From a checkpoint of a small transformer trained on Wikipedia: MLP 896 GELU, a variant of SOAP for these matrices.
Each number is 128 + 24 x the weight over the matrix's rms, rounded and kept within 0 to 255. Layers, rows and columns count from 0.

# layer 3 MLP up, 896x224, rms 0.12, rows 178-193, columns 0-223
[[157 160 103 140 161 138 124 138 191 132 122  88 110  83 110 163 142 119  82  91 126 131 112 117  70 106 153 162 160 137 145 139  79 124  96 133 134 154 121 111 167 165 111 108 101 117 152 112 129 123 120 128 143 145 106 116 128 118  95 156 110 159  97 123 161 179  94 138 125 126 115 100 106 107 136 107 107 141 129 138  72 114 103 107 143 132  89 107 147 158 137 135 133 127  87 141 140 116 149  72 173 158 147 151 170 105 157 112 173 142 139  95 142  96 173 121 125 103 139 146 169 127 153 149  81 165 133 136 128 142  91 105 150  98 188 141 131 124 136 110 159 117 128  71 129 154 158 143 133  87  99 105 156 166 145 140 121 138  93 122 134  83 138 140  96 128 122 116  91  60 152 151 116 108 113  98 147 134 145 103 101 134 146 151 127 129  78 101 148 140 136 118 149 110 124 113 186  93 135  65 140 136 105 138 108 110 143 149 112 138 110 123 132 116 137 101 156 103 123  82 119 178 156 137]
 [132 106 110 103 133 130  69 157 145 128 136 133 145 158 147 115 127 116 108 128 156  92 148  80 126 136 132 104 152 139 135 142 108 131 120  88 112 175 123 127 118 159 132 144 156 125 146 103 147 143 126 103 133 106 134 130 152 123 131 138 126 108 124 108 161 121 143 103 130 179 140 130 100 118 127 166 103  97 121 131 114 151 127 159 139 122 122 157 125 118 150 104 141 126 113 151 144 109 115 112 138 134 136 188 124  96 131 109 139  85 153  97  81 153 147 127 130 127  83 136 154 149 134 141 141 155 124 137 102 113 150 140 136 117 116 152 100 102 118 135  98 168 124 162 119 146  88 112 142 169 129 122  94 142 128  98 105  92 156 160 118 162 140 123 116  88 126 114 156 130 176 120 119 114  91 105  93 136 148 108 119 129 137 142 101 125 150 181 121 132 143 141 170  88 155 124 109 157 123  97 170 130 106 136 142 135 101 143  97 155  82 143 126 108 138 198 161 103 148 134 200 151 158 144]
 [134 149 122 130 109 166 105 143  98 119 179 120 117 139 136 161 111 134 106 135  91 133 159 125 160 121  90 162 116 146 155 149 157 129 133 115 140 106 150 115 118 134 179 129 148 151 138 135  89 175 165 141 157 102 128 150 112 114 153  95 162 154 132 129 140 112 128 100 136 156  80 104 129 110 139 111 118 131 120 129 136 134 165 139 127 104 118 150 151  99  94 145  85 113 161 125 126 131 140 150 106 120 105  97 135 130 141 117 102 113  88 124 133 137 133 115 119 119 147 125 148 109 144 107 131 116 115 146 144 130 109 105 140 131 139 142 120 143 136 146 151 137  80 123 166  94 113 132 165 158 102 118 127 125 123 135 150 163 144 122 164 128 147  84 110 113  93 110 139 136 135 178  95 121 140  74 150 157 112 140 134 154 109 106 133 117 113 162 109 150 122 149 145 126  93 189 151 155 138 103 140 138 169 120 137 100 150 130 119 165 136 133  97 144  67 119 108 123 134 134  86 107 117 128]
 [128 112 123  90 114  81 142 111  99 102 116  95 152  95 134 106  96 106 123 149 130 132  95 182 146 143 123  94 171 128 151 147 116 140 155 100 116 130 164 148 160 134 123 109 111 156 119 133 124 153 147 144 110 138 114 188 161 135 151 152 117 105 119 131 142 123 128 143 114 172 122 137 131 131 106 152  92 124  92 154 132 124 109 100 112 116 135 138 154 136 116 142  99 123 117 141 109 148 104 142 114 147 143 107 136 144 168 118  81 119 116 139 139 154 108 124 134 117 101 121 121 102 146 180 119 104 110 107 155 128 119 149 141 124 109 124 130 130 169 121  83 126  85 129 138 144 116 108 155 124 118 126 110 155 155 163  90 123 121 128 116 130 100 135 124 126 138 120 117  90 158 122 142 111 141 184 136 147 104  91 127 136  86 146 124 118 103 118 126 103 144 132 112 130 177 149 151 118 133 125 125 130 116 174 158 113 113 137 135 139  71 106  89 137 124 122 114 137 138 122  76  94 125 101]
 [123 105 139 102 109 147 134 109 126 120  99 110 149 101 125 108 136 151 122 134  99 126 132 132 150 120 141 126 153 151 112 125 103 109 161 126 111 129 113 108 131 116 136 131 123 145 132 125 146 128 105 102 101 112 133 104 121 133 137 107 144 135 144 138 127 153 130 140 134 139 149 143 140 132 120 121 113 122 103 125 174 156 101 109 123 138 117 137 119 124 130 124 120 161 153 171 108 138 133 100 133 130 159 141 142 130 111 129 116 167 135 141 126  98 117 157 117 101 117 147 142 128 140 115 112 127 115 142 161 114 121 111 150 153 136  99 125 131 131 121 103 127 129  92 143 146 103 144 150 170 117 120 123 174 175  80 137 109 133 107 120 131 100 150 129 116 132 132 122 129 165 108 124 118 151 101 166 119 173 112 120 112 175 134  85 136 127 139 128 152 119 116  85 141 147 134 115 130 137 125 146 144 132 125 125  98 141 138 169  98 137 133 124 116 148 124 150 132 109 131  96 110 117 141]
 [176 105 143 150  75 133 118 107 140 120 122 126 135 143 132 137 124 132 159 141 162 107 144 138  92 114 119  98 131  91 156  78 163 118 149 125 114 131 145 138 132 139 125 103 164 135 141 145 136 132 138 139 100 133 196 175 129  85  96  89 141 151 127 133 142 132 106 146  94 110 146 115 153 165 143 118 129 115 177 122 110 127 129 117 136  87 132  67 114 108 118 162 136 128 163 139 135 122 130 107 128 137 154 120 137 125 148  97 158 112 150 103 144 157 144 126 145 138 139 122 171 139 126 136 110 135 123 146 120 137 154 120 152 134 151 161 124  94 148 145 115 142 132 132 138  92 117 135 104 118 129 122 105 124 144 111 137 136 107 166 125 142 163 125 114 132  83 160 112 121 141 164 101  93 129 156 120 145 165 165 114 146 172  84 110 127 108 144 132 106 157 129 124 133 132 120 147  79 132 136  99 117 131 142 156 109 107 133  99 133 137 153 103 147 123  89 133 135 129  95 137 148 142 182]
 [103 162 166 125 132  89 144 117 155 144 133 163 102  66 112 118 128 123 118 150 127 131 120 134 126 137 118 106 153 142 153 122 110 134 141 173 141 154 160 176 135 124 133 126  88 143 148 123  98 147 128 113 122 168  87 109 127 163 165 142 145 159  88 117 145  98 103 128 104 136 109 126 137 124 123 149 119 160  83 187 121 136 134 182 127 122 116 124 144  99 142 124 102 146 131 127 128 143 134 103 106 134  82 109 136  95 130 120 134 140 162 134 112 111 129 137 144 135 112 137 109 120 149 138 134 125 104 124 112 143 114 112 127 103 146 142 148 112 128  91  95 100 156  76 166 140 104 169 142 128 137 129 123 118 158 129 120 140 120 141 103 102 109 127 137 144 120  82  99 114 120 174 147 129 110  99 137 124 112 152 163 117 155 104 145 104 141 128 125  91 145 160 142 135 122 103 132 150 122 133 114 141 121 107 147 140 147 136 191 112 129  87 106 120 101 115 125 135  91  96 167 128 129 121]
 [116 132 140 131 119 108 137 109 108 165 100  82 139 133  96 130 131  92  96 128 114 108 109 110 104 142 153  88 131 191 120 107 125 117 141 190 175  91 114  96  75 108 145 111 115 106 134 135 129 110 147 151  94 163 113 112 140 144 114 157 127 148 159 158 102 151 123 131 120 109 103 180 118 112 132 139 162 166 147 145 130 149  81 103 141 117 127 129 132 147 107  94 132 156 120 113 102 140 119 115 106 147 118 114 126 133 130 124 127 148 155  97 129 139 105  97 126 120 146 133 139 153 134 131 157 149 105 124 135 138 117 138 127 120 137 115  71 148 166 112 165 114 109 103 159 117 158 157 151 160 158 151 119 109  80 114 122 125  81 140 102 140 137  91 130 134 122 143 119 139 130 145  91  93 141 141 145 113 148 103 102 131 140 122 155 139 135 116 141 192  83  98 100 175 180 117  78 123 112 128 147 130 121 116 139 102  88 123 137 148 126 138 150 115 156 136 156 138 114 152 140 121  86 136]
 [147 144 144 111 151 123 134 158 129  95 125 121 115 152  91 129 137 123 133 157 116 128  92 129 150 137 152 115 147 117  90 172 158 136  94 113 130 158 116 119 146  97 137 141 189 103  78 122 137 115 165  91 120 196 121  90 166 104  96  98 108 149 137 158 129 133 113 117 142 200 151 110 153 129 105 122 133  94 141 116  98 149 120  87 131 127 149 142 118 117 136 144 113 146  80 145 132 179 118 139 175 119 120 100 106 139 140 134  98 112 120 146  84 141 102 164 114  70  74 108 102 137 155 144 136 112 150 145 124 131 161 143 171 156 166 107 155 142 106 113 114  84 103  89  57  82 106 154 150 136  98 110 135 132 105 138 113 138 134 110 141 136 130 123 135  99 109 123 142 157 126 114 148 126 130 146  67 124 119 132 166 132 133 100  73 139 126 145 128 120 143 138 198 129 116  95 130 166  92 109 108 133 116 171  97 127 101  67 151 128 115 149  83 119 140 118 112 136 143 140 130 140 126 115]
 [124 127 135 118  93 136 110 135 135 115  97 124 132 121 112 177 176 142 150 100 102 119 113 176 140 162 160 142 164 133 171 117 131 161 110  54 128 153 125 107  98  61 133 162 130 109 105 118 127  95 161 145 141 100 142 110  91  84  97  78  96 114 162 157 153 174 164 128 178 132 122 132 110 129 101 134 135 161 147 137 104 157 103  91  88  87 183 133 155  88 114 131 176 152 127 161  75 142 137 106 134 102 130  71 162  93 128 106 103 142 184 107 140 129 104 129 146  90 130 147 120 147 138  63 143 154 123 125 141 105 106  77 105 131  99 122 118  95 111  84 163  73 180 125 126 180 132  83 116 135 110 112 108  86 123 162 138  85 172 143 116 154 100 133 104 147 156 143  97  94 132 146 182 107 153 156 124 149 149 114 144 131 211 109 155  89 160 134 158 206 132 145  83  98  47  86 179 176 139 140 114 143 120 140 115 125 138 139 124 161 144  62 101 177 117 129 125 141 150 116 136 131 118  88]
 [139 129 107 132  99 137 102 172 148 112 151 150 163 134  70  98 113 139 121 130 168 130 135 115 182 100 146 111 155 159 187 160  92 159  80 135 142 129 156 103 137 170  92 135 123 128 136 130 123 199 159 144 156 174 187 129 120 176 110 125 126  85 144 114 114 168 116 152 121 141 109 155 147 158  92 103 117 111 122 139 191  96 108 151 177 115 142  91 143 123 111 161 138 138  79 129  70 147 130 151 104 143  80 112 110 136 102 157  96 119 144 119 134 182 112 160 139 105 128 108 116  80 121 144 119 159 135 128 120 134 149 134 116 127 162 110 139 172 129  81 171  90 132 138 114 106 144 108 135 137 119 118 144  97 125 138 162 124 104 125 109 142 151 146 171 113 101 114 130 157 161 152 127 127 132 126 134 113 112 109 136 127 101 151 114  88 174 146 142 116 102 126 128 105  76 132 123 120  98 130 124 122 201 165  85 145 127 125 132 141 119 106 150  77 117 133 144 145 100 183 120 154 132  61]
 [179 135 148 117 121 116 130 127 115 153 128 127 170 175 114 134 146 165 145 133 136 127 189  80 139 125 105 128 126 114 138  89 122 158 134  96 138 145  90 134 153 149  89 179 116 100 128 164 140 116 137 105 125 127 127 114  91 171 199 149 128 101 147 112 124 111 100 117 148 109 158 108 122  98 108 189 113 178 113 166 116 126 129 145  73 154 171 107 129 150 135 118 113 152 144 137 107 140 161 192  97 135 125 125 127 119 134 159 123 160 136 126 156 130 127 191  97 119 103 125  92 123  95 146 153 140 140  91 125 121  96 110 109 155 134  69 136 143 131 107 131 130 130 154 149 127 170 111 104 147 160 111 148  99 143 104  99 118  89 136 119  92 118 176 108 133 134 161 135 179 131 122  99 126 147  93 114 146 124 123 126 131 105 141  99 107  84  98  88 136 148 103 142 115  97 149 144 120 125  93 126 120 111 174  98 132 142 119 129 129 115  89  89 132 167 146 132 143 116 108 142  83 153 133]
 [ 96 139 118 144 126 103 131 144 132 173 142 127  92 136 108 136 152 119 161 161 130 153 130 124  93 150 105 129 139 170 128 137 110 112 167  99 120 103 141 164  86 112  79 109  56  75 140 109 168 184  97  87 131  88 100 134 118 156  50 168 137 139 127  90 109 114 151 106 137 131 152 156  94 130 122 150 133 168  95 132 138 180 104 145 115 109 106 139 135  71 157 103 111 120 137 159 130 152 137 143 154 160 146 166 105 106 120 109 101 100 128 144 112 160 106 139 137 174 132 122 116 129 139 150 107 156 148 165 123 139 144 138 159  99 128 146 114  68 130 160 152 133 129  98 173 157 131 141 119 112 132 156 140 135 110 128 103 123  97 168 122 147 119 141 165 139 132 137 127 104 115 140 132  85 113  90 161 156 140 127 119 169 136  94  77 131 134 118 129 194 151 164 121 123 145 111 180 133 123 151 129 103 134 161 116 107 122 156 136 113 112 132 121 128 152 125 109 168 140  87 108 135 132 130]
 [115 101 144 114 151 106 152 123 124 118 111 120 169  90 114 138 152 122 135 167 104 137 150 118 105 146 150 109 168  98 132 131 143  53 154 145  88  96 132 104 133 107 105 148 107 162 110 148 117 181 133 105 129 182 179 143 166 102 119 135 107 105 114 114 127  71 153 129 147  61  96 143 113 128 176 114 135 121 138 140 125 129 164 109 123  95 119 112 125 129 104 146 142 137 139 144 146 153 107 136  84 133 133 178 175 116 125 115 154 114  93 127 123 136 141 105 121 141 138 145 102  85 153 130 157 121 156 115 139 136 113 119 149 155 162 108 151  85 143 126 129 131 120 117  92  93 120 182 120 154 152 140 130 154 122 134 148 172 131  97 119 134 168 150 113 126 111 157  94 115 124 142 141 142 146 117 140 175 140  92 112 135 126 125  91 138 126  99 114 113 148 116 122 103  95 131 148 119 111 136  95 120 161 134 122 138 156 120  99  97 146 146 111 143 134 130 119 113 122 166 117 128 152 129]
 [127 100 130 131 146  97 112  95 114 112 128 103 131 103 126 111 143 128 115 133 132 119  94  87 117 139 120 136 150 140  88 109 113 143 139 122 106 164 156 178 113 109 115 127 112 134 116 186 113 115 104 111 143 149 114 123 154 151 147 102 156 172 149 142 113 134 112 157 106 134 110  96 182  89 117 125 175 157 140 177 115 126 125 124  98  99 145 123 159 108 107 174  98 155 127 162 128 143 137 134 143 143 191 103 138 123  96 143 133 115 165 118 117  92 160 123 133 135 151 147 132 133 123 141 111 149 111 112 133  91 112 121  86 135 122 123 126 116 124 102  86 127 124 139 120 114 141 104 136 154 155 134 156  97 108 154 110 163 124 127 151 115 162 143 170 148 108 102 105 123 128 129 129 167  77 140 165 108 109  95 100 119 143 119 104 133 118 141 105 107 154 111 158 114 129 134 130 139 148 130 129 102 151 126 146 144 140 117 146 110 106 164 154 139  94 141  95 123 147 115 157 110  90 133]
 [147 148 133 157  88 156 119 146 127 184 140 139 105  82 111  97 159 147 133 102 129 136 150 132 139 103  97  89 107  90 139 103 129 129 152 112 119 118 162 101  72 111  86 140 173 163 106 135 161 172 106  87 167 137 112 137 147  78 123 143 106  97 134  95 129 152 154 130 164 168 184 123 104  91 124 118 125 157 102 134  85 115 144 102 170 123 126 138 145 153 155  90 185 110  87 146 128 153  60 116  81 124 158 143 168 156  95 116 144 104 107 133 155 153 152 153  93 123 118 128  97 149  92 143 106 142 151 116 109 131 118 162 172 105 101 121 125 160 152 142 139 170 125 164 130 139 165 109  62 148 155 113 127 158 103 163 127 124  76 179 103 146 122 131 172 137 136 143 139 158 111  77 104 124  96  96 131 130 162 153 112 115 118 172 133 146 110 121 135 117 144 146 148 145 141  75 131 130 176 121 139 172 136 157  96 119  92 145 154 137  94 115 102 160 100  85 162  96 146 112  84 166 147 128]]
# layer 3 MLP down (transposed), 896x224, rms 0.108, rows 178-192, columns 0-223
[[ 87 159 141 110  88 128 193 136 167 116 151 164 134  93 118 125  81 127 147 117 144 160 109 142 168 160 128 123 119 119 133 182 125  98 119 112 139  63  88  96  82 130 142 131 141  87 133 176 148  81 152 110 157 152 138 114 122 107 138 151 121 117 127 121  92 137 144 120  96 139 145 123 149 138 102 137 128 119 137 129  84 134 121 104  98 155 147  90 153 102 119 118 159 143 136 172 101 106  87 108  96 109 116 120 127 129  51 133  90  69 163 117 116  98 120 118 137 126 181 156 114 127 147 145 121 117 109 101 139 115 100 120  71 113 130 143 138  82 153 150 115 154 153 156 140 107  98 138 128 124 143 127 110 114 116 104 119  92 118  83 140 136 137  80 126 196 110 114 101 179 107 118 119 133 127 177 145 155 116 164  71 133 158 164  85 158 167 176 134 131 152 139 123 111 169  95 145 130 108 133 141 130 161 140  93 187 132  93 157 137  80  82 124 116 147 122 164 149  91 150 156 135 145 116]
 [ 97 121 140 138  61 132 127 150 110 144 134  96 111 138 188 136 102 146 109 132 123 116 133 171 132 103 117 112  88 128  85 144 110 117  98 147 113  88 173 156 151  88 126 127  96 168 166  95  69  93 168 135 158 114 146  73 149 148 128 104 144 104 187 147  78 138 161 153 162 122 143 103  98 112 131 120 140 113 135 147 100 137 152 142  74  80 107 141 145 138 142 112 129 123 157 105  90 103 122 150  96 137 147  93  94 160 133 125 103 143  94 129 151 113 100 105 100 107 123 155 119 151 145 140  96 191  95  87 120 113 157 104 177 134 116 156 176 152 131 151 142 132 101 146 125 156 178 131 136 115 153 131 125 102 160 141 154 166  92 125 148 127 158 140 139 141 140  98 122 156 107 124 102 108 130 118 128 123  81 168 107 120  82 145  95 126  82 127 180 112 136 121 113 119 111 120 144 159  98 140 103 116  99  80 117 115 151 134 150 166 129 118 134 114 138  86 109 108 122 133 149 114 128 168]
 [124 117  87 118 148 159 134 116 103 128 123 123 157 103 131 169 125 115 159 114 148 124  91 132 110  75  98 113 131 118 121  73  85 164 125 121  85 149 110 118 118 148  83 149 102 136 115 111 150 118 102 118 111  87 101 104  91 142 136 130 115 131 138 121 169 117 106 166 115 126 141 136 160  99 108 154 113 124 133 108  98 126 118 131 125 150 140 100 144 122  97 113 115  73 113 142 102 136 115 132 138 154 109 134 112 124 111 129 124 102 137 121  79 167 120 104 113 138 110 160 102 130 117 147 143 133 135 109 127 150 143 112 130  72 113 162 103 141 120 116 124  97 141 143 111 153 153 111 118 128 148 125 133 161 159 129 168 109 117 111  66  99 126 115 100 110 102 108 123 151  89 139 139 142 144 122 106 166 130 133 112 128 140 130 131 101 138 141 133 110 120 135 184 157 123 122  88 111 164 116 145 134 130 106 119 143 142 141 132 140  79  90 104  97 115 126 140  69 134 113 122 149 126 121]
 [110 118 110 113 147 145  77 163 122  68 148 120 134 132 107  59 153 106  71 125 110 105 145  94 119 132 141 154 130 138 138  97 151 112 115 122 141 147 140 127 136 119 133 125  79 119 131 149 132  95 100 121 124 144 100 131 175  97 132  82 116 137 158 116 113 153 137  97 108 128 142  98 144 128 127 137 106 133 130 133 141 146 121 140 136 139 116 110 108 124  83 136 132 131 114 105 130  83 142  97 169 120 113  86 110 120 180  96 153 132 194 128  98 133 119 127 115 118 131 161 155 121 143  98 147 125 117 119 112 110 131 124 101 108 143 127 115 133 125 134 145 127 120 119 172  77 122 135 123 129 109 100 148 136 105 135 161  97 117 124 150 138 130 159 144 143 125 112 133 135 151 149 117 155 111 111 124 121 154  75  91 106 105 122 121 112 142 110  79 121 110 120  93 125 103  84 107 109 158 116 110 113 104 141 128 126 160 116 151 150  63 123  91 154 140  95 130 112  96 123  90 151 140 143]
 [105 120 106  99 129 174 109 148 126 104 159 155 104 108 115 136 111 139 170 152 109 106 111 138 125 144 146 138 101 113 131 122  97 114 139 144 120 141 121 132 126 156  90 115 128 110 141 144 111 111 102 154 136 113 104 154 133 120 110 125 128 133 131 134 117 132 132 153 127  97 124 121 101  90 165 152 152 105 146 144 111 137 144 118  99 141 134 115 145 112 125 146 122 100 146 100 104 124 133 132 124 149 106 101  94 143 116 134 113 103 120 104 117 146 135 120 153 103 142 111 145 155 145 144 140 108 128 126 189 145 129 118  99 147  94  86 142 127 139 133 133 148 132 101 118 104 114  93 114 115 123 113 103 110 117 123 131 137 127 115 118 101 160 131 123 125 113 132 129 116 107 149 123 128 134 145  86 166 152 135 100 110 118  95 112 141 141 150 107 130 156 135 120 115 108  89 163 201  83 106 139  98 149 145 138 128 152 137 116  99 144 110 127 142 130 141 120 163 141 130 159 126 134 133]
 [119 117 115 115 136 136 103 127 131 125 134 126 119 139 112 153  79 122 120 126 123 104  95 169 160 146  86 187 173 133 139 121 139 130 124 128 114 107 132 122 128 123 128 105  98  89 136 132 128 163 134 138 137 130  99 102 128 185 153 148 102 162 143 135  98 130 122  89 159 150 111 106 147 118 127 145  98 141  85 121  94 148 122 120 123 139 178 135 127 110 114 156 137 135 121 132  95 150 127 150 107  89 122 120 141 131 106 129 102 122 139 134 151 124  93 158 115 109 140 156  96 149 118 105 138 135  79 138 120  99  90 115 135 127 116 108 120 170 130 110  92 159 133 123 137 120 127 108 136 118 149  99 109 104 127 138 179 119 111  91 113 155 104 141 133 114 156 102 119 151 118 110 175 155  94  97  99 107 111 135 155 125  95 115 144 149 104 130 104 141  88 103 133 153 127 127 133 163 144 130 125 111 131 115 137 118 149 116 113 129 100 134 132 121 141 181  94 114 135 155 131 142 174 160]
 [132 145 112 146 151  88 101 119 125 101  95 111 117 149 163 137 147 122  86 130 159 136 125 118 154 139 161 139 158  80 133 152  91  93  99 131 117 111 156 186 140  87 100  96 101 162 157 100 121  98 134 122 152 145 144 103 133  92 142 124 136 139 167 115 142 136 112 195 121 123 109 100 140 175 124 129 133 106 118 112 143 119 156 126  87 163 129 112 122 159 112  93 123 129 124 128 118 129 150 170 141 148 166 136 135  71 117 125 169 118 134 184 118 151 174 159 108 143 140 115  92 106 140 141 103 130 114 144  96 120 172 108 141 180 115 156 131 152 138 144 132 189 167 127 151 121 128 125 130 106 149 120 129 150 131 118 116 110 119 103 165 122 139 148 129 117 101  84 138 160 142 122 158 152 137 130 124  99 119 104 102  86 114 117 149 120 120 120 145 132 120 138 113 142 100 154 148 129 127 118 101 146 159 116 131 151 132 137 124 112 118 142 132 131  87 126 132 158  90 108 147 113  99 149]
 [141 117 134 132 113 176 121 143 132 129 158  85 132  69 171 129 138  93 119 134 139  92 111 110 172 101 131 131  89 131 145 131  95 130 104 126 150 162 129 154  78 190 120 148 117  75 144  76 126 152 144 150 146 110 113 115 108 125  87 145 119 108 143 169  97 125 134 137 108 106 130 132 127 117 113 108 143 112 103 131 149 104 133 120 120 127 151 118 108 131 119  93 125 144  97 143  81 143 152 136 112 128 139 136 185  95 139 124 113 140 134  94 141 172 147 105 111 104  95 135 145 123 110 128 142 124  88  94 115  94  94 102  84 113 123 124 134 134 127 171  93 154 128 127 127 125  80 128 122 117 159 155 107  79  96 133 116 126 146 148 111  91 144  98 171  92  87 166 152 170 136 157 133 114 123 132 123 155 124 149 137 154 132 124 166 114 110 150 140 148 130 103 140 100 112 114 144 167 108 140 147 135 114  69 143 144 120 117 105  80 125 124 113  81 140 161  55 145 150 121 155 106 128 117]
 [ 86 112 150 145  86 119 100 168 103 101 119 140 128 137  82 105  99 142 142 124  85 123 147 131 132 142 130 117  88 155 175 160 135 129 161 135 159  89 151 126 124 131 151 146 103 147 126 161 155 136 141 126 110 128 141 144 124 136 122 110 148 100 133 116 110 128 125 148 110 116  94  99 135 104 160 152 143 119 137  98  84  85 111 119 102 126 112 172 130 125 105 147  89 127 146 103 141  76 114 115 165 128 132 139 143  70 102  63 118 148 112  85 122  80 162 149 122 150 149 199 132 143  76 124 138 140 123 149 104 173 142 183 146 161 181 103 175 113 139 140  70 132 149 167 168 150 129 172 159 124 139 160 116 103 149 154 132 114 103 117 139 163 127 117 136 140  98 115 148 140 145  76 141 136 106 158  93 138 130 122 175 104 111 153 149 102 129 100 122 108 138 165 117 163 109 178 111 120 153  94 155 167 128 111 100 124 112 136 112 128  97 139 186  93  88 138 122 123 130 137 124 116 145 120]
 [111  67  93 166 163 139 117 149 188  97  91  94 114 128  99 150 121 127 104 120 129 126 117 111  94 130  83 134 139 137 149 119 158 128 161 162 132  89 112 102 133 132 112 155 122 158 128 182 134 148  95  96  97 123  85 144 192 180  86 117 134 165 101 126 115 181 141 163 164  99 120  90  88 121 139 123 107 142 133 163 130 108 125 102 126 144 144 106 118 125 115 129 133 120 134 111 139 127 143 151 169  95 123 150  61 157 124 116 139 105 132  91 137 123 138 138 146  77 181 163 126 111 136 150 130  96  95 112 142 142 106  89 120 151 171 151 142 136 125 142 144 110 116  99  97 134 153 128 139 123  85 150 167 158 133 145 120  59 157  82  97 135 109 137 133  53 162 117 113 137 152 113 106 124  96 113 129 123  86 120 106  96 156  86  88 128 154 138 118  78 119 102 139  60 117 145 139 153 103 145 125 170 138 140 141 163 186 168 165 152 150 185 175 100 121 104 108 103 143 183 164  94 128  93]
 [126 118  97  79 128 100 129 109 102  94 166  95 118 129 138 143 176  94 148 151 100 139 101 115 128  88 149 175 101 125 126 150  71 120 113 132 119 117 131 100 107 129 133 143  68 141 113 126  63  98 150 101 137 213 157  86 157 119 130 138 135 118 120 111  61  84  95  90 129 108 150 102 101 120 100  97 124 135 131 125  45 144 106 110 137 134 170 145  98 193  95 136 146 151 133 114 184 131 132 126 109 115 153 124 131 116 167 110 151  88 139 121 181 136 165 127  90 199 109  90 130 123 127 117 174 142 137 116 143 138 113 138 123  79 117  97  85 114 158  86 182 124 137 155 146  96 141 137 104 116 132 126 102 129 161  89 142  92 155 178 119 163 133  43 159  78 115 120 142 158 110 170 118 157 148 139  82 115 134 121 114 147  93 125  69 163 132 106 128 106 133 145 125 149 113 130 137 121 212 140 111 137 152 140 171 118 128 181 101 147 152 113 104 139 114 108 186  96 149 137 129 114  96 121]
 [137 100 136 102  96 136 125 134 151 180 144 136 163 161 133 107 107 129 143 137 107 137 119 130  83 117  97 124 141 115  66  99  88 123 131 127 160 132  98 171  93 138  82 115 180 186 144 103 104 145 145 128 121 129 100 110 135 139 137 146  81 165 143 140 127 120 144 123  93 161 107 154 144 127 146  92 103 153  97 119 156 103 120 161 141 126 147 133 148  80 112 172 121 120 133 111  90 128 129 155 131  90 106 141 141 142 131 156 148 122 140 133 124 174  61 142  93 141 140 157 123  89 122 133 168 109 156 118 111  76 101 167  93 108 116 124 142 151 128 149 168 100 134 115 153  96  64 141 128 128 126  93  69 144 159  95 135 131 100 118 141  86 124 151 116 144 136 124 112 131 114 130 151 135  96 147 146 120 154 168 141 141 163 113  99 105 132 120 142 115 143  96 123 131 148 141 105 123 141  96 136 120  96 123 124 136 105 117 146 131 143 133 128 142  93 131 109 126 122 107 117 105 132 137]
 [123 145 120 113 131 133 155  96 139 143 106  86 126 120 133 105 134 152 124 149 113 154 166 107 132 113  95 120 170  97 118 115 123 132 154 185 126 131 113 157 144 128 117 105  94 135 149 128 111  97 132 147 133 122 123 125 129 119 155 133 127 141 132  87 169 125 141 175 159 147 144 143 186 124 134 138 134 146 113 106  97 123 133 110 150 133 128 152 152 192  83 136 142 113 140 113 120 125 127 153 150 158 110 117 134 110 183 165 110 183  99 133  84 105 109 136 147 139 131 123 139 129 129 141 144 116 162 129 170 127 101 125 161 114 151 117  93 105 123 121 120 134 144 175 155 128 134 125 139 129 133 109 111 143 165 141 135  82 131 126 164 123 124  95 153 145 116 165 144 135 124  80  93 154 137 138 172 120 157  44 122 125  98 139 183 146 133 104 122  75 120 100 144 119 113 112 107  98 114 128 128 117 129 154 116 104 116 104 133 136 145 170 145 137 129  96 105 168 129  98 129  91 127 134]
 [ 94 139 117 127 122 133 134 131  89 151 139 145 150 130  90 104 165 148 173  96  91 135 122 121 102 129 135 123 154 109 121  75 152 113 132  94 131 104 130 116 107 160 116  90 108 132 126 123 123 124 118  82 198 143 165  80 145  98 133 101 143 127 156 138 160 115 126  93 147 141 118 153 128 177 164 123 150 144 141 161 114 153  90 109 119  90 127 168 100  90 113 127 135  98 129 133 181 110 111  87  91 122  79 101 114 131 119  71 132  98 134 116 108 129 135  70 122  91 129 136  88 121 141 138  93 163 148 160 114  85 124 134 131 119 105 137 114 124 140 140 111  99  81 111 145 150 142 145 103 111 145 136 151 160 122 123 122 194 120 123 172 102 162 169 131 143 139 123 146  90 139  93 137  98 123 128 108 114 110 127 160 109 140 158 100 106 113 150 158 157 132 110 109 121 110  96  98 128 152 157 121 143 125 155 104 129 127 124 115 115 118 165 112 120 154 105  75 171 134 170 124 124 157 174]
 [110  87 121 112 155 156  84 124 133 121 120 128 105 152 106 128 112 139 128 125 165 119 129 121 119 115 102 110 137  90 130  82  93  95  92 142 141 115  85 119 166 132  89 136 138 131 154  88 135 138 142 136 157 129 117 106 117 103 101 117 111 123  80 148 148 111 132 102 108  97 119 118 132 160 128 113 143 108 127 134 144  95 121 116 162 174 135 140 108 133 147 144 122 113  88 110 142  98 147 123  90 120 117 155 142 155 112 139 107 133 137 156 116 165 113 136  73 113 143 106 114 133 131  77 136 135 151 136 108 154 148 152 135 138 129 126 130 105 174 122 142 101 130 110 138 112 130 100 129  84  78 123 120 123  99 168 148 136 146 117 105 110 146 123 125 124  97 137 176 160  94 159 150 105 126 110 110 139 141 131 149 129 129 131 148 129 169 140 125 158 106  97 100 139 134 129 138 104 115 128 137 128 157 137 164 135 147 140  92 109 138 116 149 104 118 130 120 123  82 140 127 128 133 106]]